Part of a small language model's weights.
Size: 13 layers, width 448, 10 heads of 64 (5 for keys and values), vocabulary 8192, 39.8M parameters.
Architecture: RMSNorm before each block, rotary positions.
Training: a variant of Adam for these matrices, 440M tokens, 13434 steps.
Each number is 50 + 12 x the weight over its row's rms, rounded and kept within 0 to 99. Layers, rows and columns count from 0. The size before them is the row's rms in percent of the matrix's.

# layer 7 MLP up, 1216x448, rms 0.0399, rows 0-108, columns 320-383
104:75 64 47 24 50 63 53 52 41 53 56 48 55 28 43 61 55 44 47 49 40 65 44 48 62 41 27 50 58 65 54 28 52 33 82 46 44 33 47 56 42 34 42 61 38 43 39 71 49 39 49 51 62 29 31 67 44 37 45 48 59 50 55 38
106:58 55 74 65 36 61 57 62 65 49 67 51 42 43 26 49 64 35 70 43 48 68 69 32 31 52 57 63 63 37 78 49 48 38 39 57 41 44 54 42 23 50 59 56 56 54 34 38 51 38 48 33 57 47 78 45 50 62 42 51 38 66 49 60
092:55 56 71 56 31 48 48 47 54 66 55 44 45 67 39 50 66 55 57 47 39 55 40 61 47 52 49 58 43 41 44 29 48 73 44 77 42 46 36 34 47 86 30 57 60 62 58 62 54 24 50 49 47 55 48 36 55 35 50 39 43 45 49 29
100:44 47 62 60 59 60 65 41 30 55 62 46 61 40 40 50 47 52 48 54 43 60 51 30 27 58 56 52 48 42 50 46 52 47 37 50 41 54 35 43 38 26 68 46 54 39 53 44 49 25 62 68 44 42 26 59 31 46 43 51 46 42 53 47
100:35 56 56 60 65 54 52 30 53 48 67 57 45 43 53 50 70 48 49 40 55 43 48 49 34 76 46 56 46 20 35 24 36 43 27 58 82 67 57 73 59 52 50 40 52 36 62 56 51 51 51 37 52 48 61 28 59 62 67 53 52 52 58 54
103:62 43 41 49 36 49 70 51 34 65 42 64 65 53 75 65 55 48 46 55 58 23 47 39 50 59 43 31 11 56 58 57 38 39 64 56 41 45 60 52 54 62 73 44 59 55 58 48 60 53 47 58 64 46 51 48 45 47 55 60 33 42 62 65
102:46 57 60 63 31 66 50 47 38 50 60 48 42 34 44 32 39 46 56 48 49 55 45 39 71 45 40 47 22 51 63 46 46 55 80 70 46 22 42 43 57 63 72 69 40 54 45 67 60 62 29 37 66 43 65 21 73 58 48 48 52 42 60 39
099:59 40 54 42 55 40 26 42 57 73 43 57 38 53 36 49 48 53 54 56 37 49 45 28 50 33 67 48 68 64 55 79 10 29 48 60 47 49 45 25 47 46 43 65 49 55 54 43 45 48 52 44 49 29 40 34 16 54 59 26 64 32 55 44
099:34 23 41 52 36 59 58 83 39 66 46 19 35 32 71 52 37 37 57 54 65 53 39 48 43 49 51 58 28 49 53 53 28 46 44 50 23 51 42 47 45 47 33 35 41 54 35 17 59 52 44 51 43 51 71 41 63 33 44 56 33 51 54 60
080:43 63 42 49 45 46 47 65 54 36 57 57 71 51 60 37 38 55 53 24 54 49 52 69 62 59 38 61 53 67 35 73 35 65 56 58 42 51 56 30 30 55 49 30 55 43 48 71 48 50 55 32 43 32 59 57 45 47 40 50 58 64 28 46
093:49 28 32 74 47 50 57 54 43 38 31 46 43 40 50 43 79 35 39 18 42 48 66 43 61 34 44 71 58 65 55 78 49 50 84 50 50 37 48 55 40 50 45 58 59 69 48 49 38 63 57 50 53 43 52 26 28 60 52 66 65 49 48 56
090:29 48 71 83 38 59 34 71 54 57 33 43 58 53 34 55 42 55 36 54 54 39 61 55 63 43 64 70 31 34 63 58 45 53 38 41 57 43 66 37 46 43 69 57 53 60 58 38 50 50 57 44 57 55 42 62 49 47 40 53 32 67 49 42
104:52 56 53 70 56 48 56 62 57 64 13 61 61 55 55 47 66 66 53 35 44 69 38 29 58 55 60 54 60 48 55 50 53 47 68 52 37 63 46 26 47 48 51 59 59 65 37 46 42 69 52 64 51 47 41 55 57 52 73 52 45 47 35 53
092:71 53 50 53 44 54 50 65 42 56 46 35 55 56 51 53 31 45 34 36 49 29 49 53 38 85 35 62 27 41 52 51 53 27 54 56 58 52 59 50 48 76 64 38 29 61 30 51 59 56 52 63 46 39 66 73 27 42 77 47 49 36 34 56
100:57 43 20 38 52 66 54 23 53 50 30 45 46 63 50 55 44 59 59 46 36 32 51 41 49 37 40 70 45 38 53 34 38 38 51 26 36 50 92 62 20 41 41 39 25 75 33 63 32 54 38 46 55 63 43 31 56 26 41 38 46 57 35 58
103:58 51 65 52 51 46 40 51 48 44 51 71 50 37 47 41 60 38 60 42 57 30 47 53 67 32 48 46 41 76 47 60 70 58 66 54 60 63 39 28 53 67 31 53 35 51 48 57 53 44 60 65 47 33 61 82 40 39 43 52 39 56 52 60
105:51 56 37 52 30 46 60 67 51 53 43 37 25 50 59 38 56 66 31 37 47 70 32 54 53 40 42 41 41 42 63 57 33 34 48 60 47 60 37 59 50 48 47 46 60 60 40 44 26 42 62 38 44 49 62 43 47 57 36 28 61 37 43 69
084:46 39 37 63 53 56 31 55 34 37 50 46 51 48 41 40 31 61 42 48 58 65 62 64 30 40 55 35 45 51 43 48 31 48 55 50 21 60 31 57 45 45 55 24 63 46 51 44 37 57 43 59 49 39 62 50 47 62 58 60 32 49 52 55
100:42 42 39 35 68 36 36 62 44 52 46 47 50 49 59 47 62 61 64 51 48 30 56 47 61 55 52 43 60 39 39 41 25 57 72 51 68 37 56 45 65 56 39 57 37 32 54 65 51 29 29 65 64 66 49 40 57 43 61 43 63 51 62 38
085:76 58 45 59 47 39 60 48 60 56 42 60 36 63 73 50 70 35 49 63 64 44 65 45 54 55 47 21 59 52 37 65 65 44 63 66 42 49 58 29 62 37 42 60 32 46 51 25 29 31 42 40 57 49 48 43 49 29 40 42 81 36 50 63
109:33 67 56 51 62 48 53 36 60 65 64 60 53 51 59 30 29 33 48 62 28 47 58 51 24 50 57 49 42 58 56 59 45 52 58 61 38 58 43 43 59 61 47 67 59 67 45 66 42 65 49 38 45 31 27 62 72 31 44 50 53 49 33 60
091:46 39 65 63 51 56 63 47 46 60 58 34 60 48 47 43 45 37 61 42 70 65 46 67 44 73 53 53 44 56 59 26 59 45 49 66 41 50 56 50 36 46 60 46 57 63 49 49 70 67 58 32 39 60 59 61 47 64 21 61 57 46 53 41
094:71 45 63 39 42 64 17 41 52 40 53 59 26 51 48 52 40 67 44 37 58 55 69 36 35 40 57 62 47 45 81 29 55 48 55 69 49 63 65 60 51 59 25 38 52 52 34 63 40 23 63 33 50 60 66 34 49 44 58 37 57 57 50 26
099:60 36 55 57 43 59 63 52 48 43 55 50 54 57 56 47 46 50 43 51 25 27 57 38 49 51 45 43 33 39 45 60 62 54 45 51 51 29 38 23 57 48 20 80 50 78 24 32 35 54 61 82 57 48 58 57 39 44 69 64 47 53 61 36
101:54 40 70 40 54 59 86 48 50 59 52 31 52 44 50 44 49 64 68 68 47 67 56 55 53 31 56 67 60 34 53 46 64 53 42 58 41 44 44 35 57 45 19 59 34 61 62 57 54 61 56 49 70 48 72 55 65 59 50 61 47 69 24 48
103:47 59 23 42 47 47 61 47 42 44 37 51 57 57 55 53 57 47 49 45 46 53 58 65 63 65 25 50 59 65 42 50 22 70 71 59 36 55 60 61 31 52 58 58 33 56 39 67 56 28 46 40 57 63 46 56 80 51 47 29 41 63 39 45
101:50 46 60 52 64 39 21 83 45 55 39 54 52 49 57 54 20 20 65 71 43 73 69 44 65 36 41 60 51 32 58 56 28 61 58 69 48 54 52 60 61 54 37 44 32 56 36 58 44 46 57 53 35 51 44 33 56 59 47 52 43 52 47 62
089:57 40 60 57 39 45 55 44 65 49 56 61 39 63 32 76 60 35 56 55 59 51 50 25 66 30 40 58 48 45 56 38 63 54 65 45 39 29 44 57 57 35 51 30 24 58 58 40 55 56 50 38 61 47 47 45 37 43 73 23 55 45 46 57
086:62 42 52 40 38 48 55 53 32 47 52 45 51 47 43 39 55 46 36 57 34 39 49 10 54 36 64 69 54 33 33 78 49 45 48 45 17 44 60 59 73 64 44 48 37 46 33 73 31 67 41 30 49 33 47 50 35 45 53 27 57 51 30 47
097:50 68 42 36 53 27 55 53 54 42 52 30 20 47 63 71 46 65 45 53 45 55 32 41 30 41 49 44 41 31 43 61 64 56 34 29 54 62 39 65 73 45 26 34 57 33 41 17 39 55 55 43 66 56 29 55 55 58 64 55 54 45 45 33
109:69 52 65 64 75 57 44 44 63 62 48 44 47 57 44 38 49 34 43 51 42 45 42 40 47 34 37 52 46 60 63 41 53 31 32 41 64 50 20 33 51 62 67 46 38 45 29 52 39 71 47 45 41 55 45 45 44 40 67 71 49 47 53 42
095:59 87 38 56 58 49 34 37 43 58 56 48 57 58 45 54 54 52 44 56 43 51 48 58 32 47 57 59 24 64 52 54 56 39 34 67 60 50 61 43 49 60 57 30 34 39 38 43 26 36 51 66 31 57 75 40 60 31 51 57 36 59 42 44
109:44 54 38 33 68 30 40 35 48 55 48 51 46 58 30 48 21 38 49 60 63 36 30 59 65 38 50 43 53 53 41 51 47 79 56 46 68 72 61 30 72 55 47 42 55 35 44 57 52 63 74 80 51 42 53 79 51 59 42 57 44 59 40 59
106:59 40 35 44 39 63 58 62 40 53 60 53 57 64 61 49 37 59 31 37 58 30 51 49 56 63 44 54 39 38 44 60 32 49 25 63 63 70 34 68 44 48 45 44 65 41 47 50 57 62 57 37 40 66 54 52 60 51 38 80 35 59 37 65
100:61 53 54 50 61 58 51 63 53 53 49 29 63 45 72 64 49 53 59 64 62 76 58 36 62 48 43 68 64 58 47 56 62 48 43 47 40 40 60 25 68 38 56 46 44 35 54 36 39 52 59 04 62 53 41 51 62 47 68 50 47 59 53 49
097:50 29 57 45 50 42 30 58 29 41 63 57 42 64 47 31 45 39 30 56 70 47 44 46 71 44 53 35 35 45 23 71 51 44 31 60 39 46 46 54 70 55 43 66 70 41 55 55 54 62 64 49 51 47 57 64 48 35 66 48 51 57 51 53
099:38 32 40 65 39 48 54 41 41 37 50 45 72 45 29 63 63 34 49 62 52 47 51 62 54 40 51 43 51 40 80 55 43 23 60 71 80 52 32 45 51 46 52 61 40 52 37 67 53 36 47 58 47 61 74 34 58 55 52 40 42 51 40 49
099:38 58 47 33 64 23 50 67 54 49 55 45 45 49 78 42 53 74 52 34 43 66 48 51 51 66 25 57 54 57 48 42 33 44 41 52 41 50 49 32 43 46 62 41 66 41 54 79 51 49 51 54 34 45 63 48 55 33 48 38 68 39 66 43
097:27 42 48 68 58 64 40 39 70 50 51 46 66 55 50 51 55 49 27 58 75 59 69 74 50 45 33 63 24 30 60 46 75 17 37 62 38 52 33 71 45 64 53 43 46 47 49 65 54 44 40 60 56 57 46 35 65 43 64 47 51 53 53 62
098:41 47 49 60 49 49 22 40 32 53 40 51 30 47 55 50 36 49 52 67 52 72 59 21 36 37 28 56 60 55 53 34 65 23 54 42 63 64 56 53 23 27 48 36 47 67 60 29 53 45 54 68 58 41 51 54 49 36 53 44 38 58 56 49
094:42 38 54 55 28 60 34 49 74 55 55 27 41 55 44 62 51 31 46 62 44 66 59 50 73 64 40 50 65 32 48 64 55 51 55 54 65 58 59 48 46 26 31 62 52 49 42 28 56 42 45 57 53 35 43 56 22 46 64 36 56 48 41 62
101:55 50 31 49 42 62 45 62 46 55 62 49 47 49 43 62 48 59 62 62 70 50 64 64 54 55 54 49 38 52 41 47 60 34 72 68 61 46 59 67 44 36 61 46 59 44 57 50 63 34 40 57 81 45 56 43 56 41 36 40 69 54 32 69
099:40 65 40 61 66 44 37 47 40 41 30 45 54 30 71 58 61 61 39 53 71 69 43 54 61 45 34 50 54 37 66 40 70 41 64 58 61 64 42 59 56 52 38 58 51 58 42 52 61 53 64 48 58 39 49 49 57 56 36 36 57 60 50 34
101:41 48 72 58 14 41 57 61 46 52 45 62 27 59 32 52 49 48 45 58 57 38 49 67 39 50 45 43 42 44 43 52 52 63 44 60 35 49 50 54 71 60 69 51 44 53 52 54 62 61 45 48 44 77 44 32 61 48 55 51 54 43 43 57
088:60 50 49 53 47 56 40 41 46 56 57 61 49 42 46 60 46 45 69 63 63 59 42 55 48 34 61 36 38 58 26 76 51 66 52 73 57 46 39 54 72 45 60 61 67 66 59 49 40 56 60 79 30 46 62 85 46 45 31 57 27 61 57 51
095:42 55 37 66 48 56 48 75 56 15 33 44 51 49 61 32 43 53 55 44 47 48 42 50 48 59 37 51 50 52 40 27 62 55 76 65 40 39 74 49 43 50 88 44 42 46 47 39 38 37 26 48 48 48 40 60 68 42 56 67 60 56 42 59
103:58 41 36 37 42 51 23 63 88 50 51 49 49 45 60 55 60 46 36 23 48 63 48 58 50 46 65 69 50 44 37 39 50 37 47 49 60 36 43 56 25 61 64 55 37 53 50 50 56 51 63 53 27 36 37 52 43 63 48 39 52 59 58 50
102:45 52 81 38 64 50 56 44 49 51 37 54 59 68 37 65 35 69 63 49 41 46 48 57 52 39 54 53 53 59 70 34 36 45 39 61 64 23 67 51 50 35 70 52 45 65 64 36 43 62 50 32 45 41 61 43 63 34 50 44 57 45 54 66
107:43 30 57 60 50 65 30 72 47 38 58 46 54 36 56 57 48 34 78 51 55 55 64 62 62 71 30 32 41 51 81 39 45 34 60 50 38 43 65 48 56 41 54 40 54 29 47 49 61 48 39 39 42 49 53 47 49 68 41 49 41 57 39 57
097:45 45 48 38 44 49 59 51 38 48 58 63 55 52 47 39 20 53 44 57 19 34 40 66 36 51 29 60 60 54 45 58 37 43 47 51 41 74 36 62 67 66 60 46 42 59 56 60 29 56 47 54 51 53 52 46 42 53 63 28 49 38 74 53
101:56 38 26 46 64 61 76 46 48 54 45 50 46 50 55 58 39 57 75 36 58 60 60 29 54 22 35 67 50 46 37 94 50 75 49 45 41 41 42 54 40 49 45 57 28 46 47 41 26 29 76 55 37 36 38 73 45 33 51 66 45 58 55 66
100:41 46 49 43 48 64 35 69 37 33 28 56 49 60 37 60 37 70 39 59 53 44 51 50 44 62 63 38 54 64 50 36 48 56 30 75 66 56 47 50 67 51 67 46 38 53 62 47 40 39 61 46 53 68 47 60 33 74 39 27 54 44 51 36
099:40 52 20 31 51 48 47 60 45 49 66 60 42 53 48 68 42 43 46 68 26 41 64 53 60 60 43 49 40 49 52 51 57 50 49 65 50 54 40 52 62 67 55 52 55 68 72 49 37 49 61 43 59 52 28 51 77 42 36 38 57 38 40 50
098:31 52 54 64 60 56 53 29 35 40 49 49 55 69 41 39 80 44 45 32 60 47 53 51 61 49 44 46 40 24 54 39 43 36 62 56 53 49 46 47 47 31 58 39 55 44 52 48 48 49 41 58 56 64 59 36 58 45 54 39 51 44 42 35
105:50 59 61 58 37 75 79 72 61 55 46 52 53 37 40 50 53 27 36 43 61 49 59 44 51 53 49 53 47 50 45 46 64 55 51 40 54 75 60 35 64 22 41 48 53 39 51 39 47 41 41 53 46 35 48 51 57 54 73 43 51 58 54 71
098:53 50 44 58 46 48 39 30 60 35 42 54 45 63 60 66 40 57 52 52 60 53 56 47 52 70 47 55 40 46 53 41 48 46 57 44 46 63 56 47 51 35 52 50 68 74 59 58 63 39 37 50 51 49 56 65 58 49 54 68 50 50 44 42
098:61 44 59 18 40 63 28 55 57 55 46 38 63 51 58 45 46 65 58 43 44 69 50 54 50 32 57 49 56 58 72 62 46 51 37 41 75 62 49 37 41 51 48 58 24 33 52 53 42 49 40 43 47 44 54 37 37 64 50 62 48 55 50 66
093:41 57 39 39 52 57 57 68 48 71 33 68 41 51 55 73 36 47 35 65 62 41 48 51 35 56 52 48 65 44 49 38 23 44 54 44 38 25 49 43 65 37 55 41 60 52 50 43 56 33 49 59 40 37 59 22 60 64 45 39 37 47 45 42
107:61 60 38 48 39 29 46 44 54 56 32 57 67 54 35 27 47 65 54 52 37 53 34 56 42 58 48 46 49 62 46 65 60 37 45 37 57 62 64 58 59 53 50 58 59 66 65 27 51 49 38 55 48 71 23 27 59 32 46 18 40 54 52 60
101:60 65 35 44 42 37 61 52 50 56 53 54 72 48 52 53 48 51 52 36 58 67 56 31 57 42 61 59 40 57 35 57 41 53 63 27 70 44 55 52 57 47 52 46 48 57 60 58 33 53 40 36 67 58 43 49 48 63 41 60 37 38 28 41
103:52 43 53 23 41 37 52 28 61 52 41 46 63 58 47 41 75 82 23 40 63 76 51 46 46 47 45 16 57 42 54 66 42 64 72 58 57 31 80 57 41 55 53 64 57 43 40 52 32 55 57 63 55 61 51 58 50 49 42 50 48 44 32 74
106:53 67 41 61 46 52 57 38 89 63 24 55 42 42 67 40 50 47 58 56 44 30 33 67 66 39 55 47 41 51 49 43 51 34 46 76 46 46 44 50 46 48 62 45 30 56 38 57 60 53 58 57 54 56 50 59 43 34 43 45 51 46 42 39
098:55 56 48 43 56 48 36 52 57 56 58 37 48 62 53 41 42 38 34 68 62 45 58 52 73 39 65 57 60 35 64 53 47 58 45 38 49 41 66 43 76 44 50 53 46 31 57 60 40 50 66 45 53 49 38 51 47 56 36 48 55 46 59 58
093:57 58 63 49 36 61 38 38 58 32 54 37 54 32 68 43 58 41 38 47 56 66 77 37 48 64 48 66 51 40 63 48 56 33 47 62 53 52 51 45 51 61 32 27 42 45 46 40 64 42 63 65 56 38 58 47 44 50 52 53 40 73 56 66
099:49 17 49 45 45 62 78 57 37 40 59 54 51 46 50 50 37 51 49 52 37 43 59 39 49 55 53 51 55 24 49 29 39 28 44 54 57 49 66 56 48 45 30 55 41 34 36 62 39 42 45 71 53 74 60 61 39 42 69 28 84 25 48 43
106:70 46 52 45 67 55 54 31 45 54 31 41 35 59 42 57 48 35 70 45 37 49 43 23 36 40 42 63 44 43 56 61 49 64 72 52 43 44 48 28 72 55 57 48 51 49 45 49 36 77 37 73 49 50 60 42 45 43 60 39 67 61 35 48
099:45 59 55 60 48 56 18 71 45 71 43 42 41 49 46 72 64 47 41 55 71 36 63 53 40 49 70 37 31 62 56 26 37 39 48 58 40 63 51 56 40 47 50 29 60 37 48 36 47 39 56 52 48 72 45 23 44 50 66 38 51 28 48 62
099:52 71 45 36 55 55 40 32 49 43 31 60 58 33 65 47 51 63 40 47 53 65 53 16 50 41 58 52 58 50 35 51 37 48 36 48 17 56 45 52 34 70 38 62 68 39 39 68 61 40 44 54 73 52 72 48 62 64 48 61 44 54 39 52
097:22 44 49 53 51 54 57 50 74 47 78 59 39 60 52 64 28 32 36 41 63 60 57 54 50 64 45 64 50 45 34 29 66 57 55 49 62 40 33 55 51 32 40 43 71 65 79 39 32 60 58 49 63 46 51 41 56 49 62 61 48 48 42 82
101:51 47 55 54 56 61 54 18 66 47 63 56 42 38 42 66 28 44 67 59 37 44 64 35 48 42 53 29 36 36 62 37 70 51 53 64 47 42 34 46 26 52 62 62 54 49 42 39 73 44 45 39 51 48 33 31 61 50 59 41 45 50 58 52
104:48 28 33 55 30 50 50 46 42 47 47 62 22 70 44 50 51 67 41 27 38 49 41 73 38 47 52 50 25 67 42 38 76 43 46 67 52 55 48 64 44 39 50 64 75 55 62 48 58 61 71 38 51 45 47 39 67 35 38 55 61 52 62 44
099:55 52 47 51 59 67 33 36 56 56 54 68 47 39 51 37 69 50 71 57 48 34 34 51 65 38 43 62 51 43 59 46 30 23 28 58 44 61 48 58 26 46 58 46 61 60 63 64 58 55 34 41 56 54 47 57 39 44 28 55 67 62 62 46
100:47 57 57 52 49 62 47 46 69 44 33 37 27 44 52 33 54 40 38 59 33 48 55 50 55 26 29 37 57 44 46 45 34 50 30 31 48 57 44 72 76 65 67 40 77 60 54 59 43 48 59 30 37 49 63 58 43 52 51 59 46 43 63 42
103:34 34 60 48 42 49 60 44 49 38 63 45 40 56 48 42 45 40 70 58 47 58 57 59 64 40 36 36 25 61 78 44 50 40 58 37 51 43 53 59 55 55 44 57 62 36 54 58 26 43 54 29 61 33 57 49 65 56 63 60 57 37 42 61
105:47 51 49 61 65 30 60 49 37 50 46 30 48 42 60 53 71 50 51 44 34 41 45 44 37 37 41 51 25 53 58 61 54 66 47 42 39 60 38 66 37 57 52 69 61 72 24 34 54 33 58 40 38 60 62 44 76 63 35 42 28 55 50 33
098:42 70 29 51 61 45 52 41 49 33 58 60 43 58 54 61 35 57 63 30 54 37 42 44 41 33 54 56 49 58 27 63 25 40 46 41 43 55 57 64 47 62 37 33 59 55 48 59 48 46 57 50 50 51 63 64 53 48 39 35 53 40 30 29
087:48 56 36 83 45 61 67 61 21 46 30 58 46 62 33 36 36 47 41 46 77 56 44 64 39 62 60 65 57 43 48 49 48 46 46 64 47 15 42 45 59 55 53 47 59 71 38 55 43 35 49 47 29 49 56 44 57 61 54 62 49 53 45 39
098:48 42 46 61 46 65 57 32 31 38 54 55 50 50 69 42 59 43 60 69 52 68 45 55 55 48 67 40 56 28 62 53 38 46 50 54 61 51 51 42 60 56 61 75 54 54 68 30 65 57 50 38 45 85 61 52 31 63 33 43 46 49 73 70
095:50 49 41 41 43 45 57 53 61 58 51 38 71 42 42 43 31 68 34 40 62 30 49 42 48 54 51 49 68 59 36 50 45 38 62 56 38 67 60 69 44 54 75 44 41 44 44 71 48 35 29 45 37 54 33 64 45 63 69 46 43 44 39 45
098:64 47 53 39 34 46 62 53 55 80 41 63 45 40 54 52 45 36 61 61 48 50 51 48 48 65 69 46 47 55 43 53 66 40 36 57 50 54 46 64 37 40 47 39 45 61 80 47 34 40 42 56 62 39 65 45 69 52 34 39 31 39 36 52
118:78 78 42 38 39 56 51 80 61 55 27 66 41 49 54 58 66 59 49 50 49 55 47 61 66 57 75 62 46 56 52 56 53 51 48 48 45 51 60 55 47 55 38 50 66 42 53 68 38 50 50 47 53 59 39 58 50 60 60 51 52 67 42 49
099:59 60 47 52 37 80 53 38 57 39 59 85 53 57 60 55 35 83 54 74 48 37 65 51 55 35 36 67 45 38 50 76 30 50 66 57 43 60 53 52 47 48 51 43 41 56 52 45 47 60 52 47 57 60 25 36 53 30 69 42 37 49 37 38
108:37 50 36 50 46 65 32 58 45 46 64 65 60 75 49 53 50 42 50 39 47 47 57 36 04 59 43 33 48 49 45 34 54 48 52 45 75 54 32 59 63 42 41 46 58 35 73 55 45 60 53 46 41 46 34 41 81 47 59 38 47 46 41 52
103:49 33 45 42 49 66 38 48 55 48 37 45 63 49 35 42 58 34 50 47 56 35 50 39 34 71 34 34 42 44 76 18 33 44 39 51 38 57 25 50 68 48 51 52 70 40 41 45 43 35 33 62 53 59 39 49 56 53 62 54 61 31 43 67
107:54 37 44 51 53 51 46 41 31 38 28 37 35 44 24 44 53 39 57 64 54 53 71 18 50 52 55 48 44 36 43 31 74 45 56 70 57 40 42 56 55 34 10 43 42 36 53 46 33 54 62 49 47 58 63 56 63 55 66 51 35 71 51 45
099:49 57 44 53 17 39 37 57 55 60 41 64 61 49 51 58 62 51 62 57 48 71 66 35 26 44 50 50 63 63 25 59 54 58 40 59 69 58 44 45 40 71 21 46 53 48 44 45 55 43 64 48 50 40 56 40 28 59 55 34 51 49 56 62
093:51 64 36 42 42 49 48 55 53 47 51 43 60 51 40 63 51 71 43 58 32 65 46 48 53 46 32 62 17 63 42 64 48 52 63 41 45 47 50 56 64 53 28 37 57 66 42 37 56 60 46 28 57 58 62 59 52 45 40 41 55 52 29 45
101:54 57 67 47 47 53 45 57 42 72 61 47 44 73 49 36 43 63 49 36 45 56 46 56 51 35 60 47 41 64 32 40 44 71 69 35 51 31 73 19 69 65 55 41 62 39 58 47 53 61 63 59 46 45 39 48 34 63 39 56 42 52 40 53
110:28 36 66 76 72 58 49 59 26 45 37 49 40 52 63 61 53 62 39 39 56 58 46 32 72 52 53 41 53 57 49 44 52 72 56 38 37 52 55 45 42 54 54 53 47 49 33 48 71 50 40 31 60 52 38 49 46 61 32 74 70 37 50 62
104:55 36 51 44 46 46 83 49 50 50 63 35 41 59 51 42 08 42 45 44 38 36 49 50 57 21 40 49 67 30 66 68 42 57 50 52 60 43 59 67 32 35 48 49 43 24 50 52 39 53 52 41 53 60 42 44 42 54 61 45 55 44 46 57
107:30 51 63 43 51 55 51 56 49 44 20 29 49 30 44 68 40 41 62 43 43 68 74 54 41 49 68 38 33 72 62 43 65 42 49 65 73 48 42 37 50 33 52 41 63 40 47 43 38 59 44 69 31 46 45 38 50 65 44 56 50 43 50 71
103:42 46 56 50 22 50 60 46 50 66 52 62 70 26 37 31 35 43 54 70 42 51 41 39 49 51 46 55 37 31 40 47 61 45 48 52 41 39 32 67 53 49 52 73 48 56 69 65 65 60 44 48 70 54 39 69 61 72 48 56 47 40 57 53
093:27 54 32 55 60 33 52 36 51 32 52 53 42 33 39 46 77 50 58 46 44 37 43 51 53 59 58 60 43 56 68 28 37 64 65 24 38 35 58 23 47 47 60 47 68 31 50 62 52 60 53 64 44 44 44 49 52 80 38 67 58 49 59 61
103:65 47 46 33 47 51 51 37 51 51 55 56 44 36 41 58 68 51 50 41 58 41 36 41 43 63 54 56 38 48 62 67 49 54 76 58 63 53 45 57 57 35 41 49 67 53 49 67 64 47 70 77 47 39 54 46 41 55 24 46 33 42 45 70
100:46 42 57 42 76 56 44 42 38 59 52 48 44 58 60 62 61 61 71 44 41 63 43 50 39 53 53 56 41 55 58 60 46 72 35 43 72 45 53 58 67 62 65 43 65 55 40 42 63 60 57 50 47 36 34 70 57 71 35 49 62 31 50 46
100:42 44 24 46 64 61 52 66 43 48 50 52 48 69 58 59 56 52 36 51 39 56 57 67 49 48 48 32 60 76 56 49 30 54 55 49 75 70 60 44 58 56 63 55 45 70 65 59 69 52 83 36 26 57 48 42 42 39 11 22 53 45 19 66
102:61 80 58 46 72 48 56 42 45 71 41 49 48 45 55 43 47 28 46 40 47 41 60 36 63 44 26 52 52 57 57 48 48 52 58 68 56 54 46 74 42 62 51 69 52 54 44 59 69 48 38 52 44 51 84 73 70 50 40 36 52 56 56 67
098:19 57 44 60 47 55 33 43 55 33 50 64 49 60 37 47 57 34 40 52 59 60 51 66 63 54 55 46 23 45 73 52 41 51 22 47 51 45 51 69 59 31 29 62 59 19 47 58 62 67 30 47 52 64 52 69 36 56 47 61 56 51 61 26
096:33 55 46 59 61 43 47 52 37 39 66 64 45 50 34 55 42 60 39 57 55 33 47 59 48 51 57 51 46 59 38 52 41 60 42 40 50 65 48 52 55 54 64 54 71 40 25 75 76 62 05 53 51 42 32 39 62 73 67 75 55 26 44 46
108:53 60 30 36 51 41 52 58 44 59 57 59 48 36 62 60 44 47 35 60 46 66 37 36 39 66 33 45 66 50 29 58 71 57 64 38 41 35 36 54 51 59 54 58 53 48 70 43 30 58 33 70 59 59 30 38 68 59 54 44 60 37 38 64
093:60 48 54 52 50 61 49 33 49 68 38 60 52 57 43 49 49 23 51 58 62 60 48 47 71 36 45 45 66 45 64 55 42 82 49 57 47 53 37 57 56 53 38 53 64 45 61 47 52 53 57 28 56 49 51 59 68 54 35 65 44 69 54 52
092:33 50 46 57 67 42 49 38 43 43 51 61 46 67 57 69 35 60 55 42 48 52 48 47 67 53 27 52 30 65 59 47 33 67 56 43 58 33 71 44 39 61 24 62 83 56 50 48 44 61 46 47 40 43 36 55 51 50 47 27 49 27 47 57
098:70 61 49 53 39 38 65 62 57 59 51 55 72 47 31 49 61 26 57 26 41 41 57 44 49 44 50 44 56 55 41 52 39 55 58 42 32 55 63 58 56 68 48 67 50 42 44 71 46 53 33 48 35 34 46 60 47 30 60 54 37 45 47 40
111:55 52 48 46 39 40 68 51 51 36 48 54 66 66 56 69 48 44 63 38 49 55 46 72 47 60 60 68 56 60 22 29 23 45 59 43 67 48 59 38 40 50 67 58 52 54 60 45 39 37 34 69 67 59 55 43 38 58 49 64 46 55 37 59
090:55 59 28 59 45 54 32 49 48 48 57 40 52 35 56 46 42 26 51 57 63 55 57 48 42 71 59 30 57 53 50 74 43 58 58 51 80 62 48 43 50 29 49 42 52 61 47 48 39 54 60 42 40 32 58 62 63 65 55 58 63 53 50 56
091:51 60 36 58 39 45 56 72 38 41 46 48 51 54 62 34 34 54 56 48 40 65 55 56 45 52 60 53 51 38 62 32 39 63 53 31 26 42 65 41 55 30 49 52 41 45 65 70 45 65 50 64 52 44 40 40 48 54 55 53 48 51 47 55
095:60 45 29 34 36 33 44 42 51 42 55 62 52 77 38 51 46 46 46 50 58 51 68 45 35 34 63 63 78 57 56 32 44 69 69 69 50 43 43 55 53 38 43 54 43 38 68 52 43 31 64 48 52 66 41 47 54 49 60 42 50 46 40 53
094:40 57 76 45 47 60 59 48 52 55 63 60 44 31 81 65 45 46 47 40 60 36 67 41 55 41 51 65 38 60 43 73 63 42 44 58 47 51 51 73 68 39 74 72 49 53 52 47 48 34 77 46 39 50 52 61 19 52 47 64 48 54 64 73
105:40 66 57 59 50 34 48 35 34 49 69 48 32 47 41 60 54 56 57 64 42 54 52 53 66 59 53 68 53 50 35 48 60 64 50 65 44 46 59 56 32 67 63 51 40 44 59 46 61 60 39 39 41 50 43 48 42 44 42 37 54 51 57 32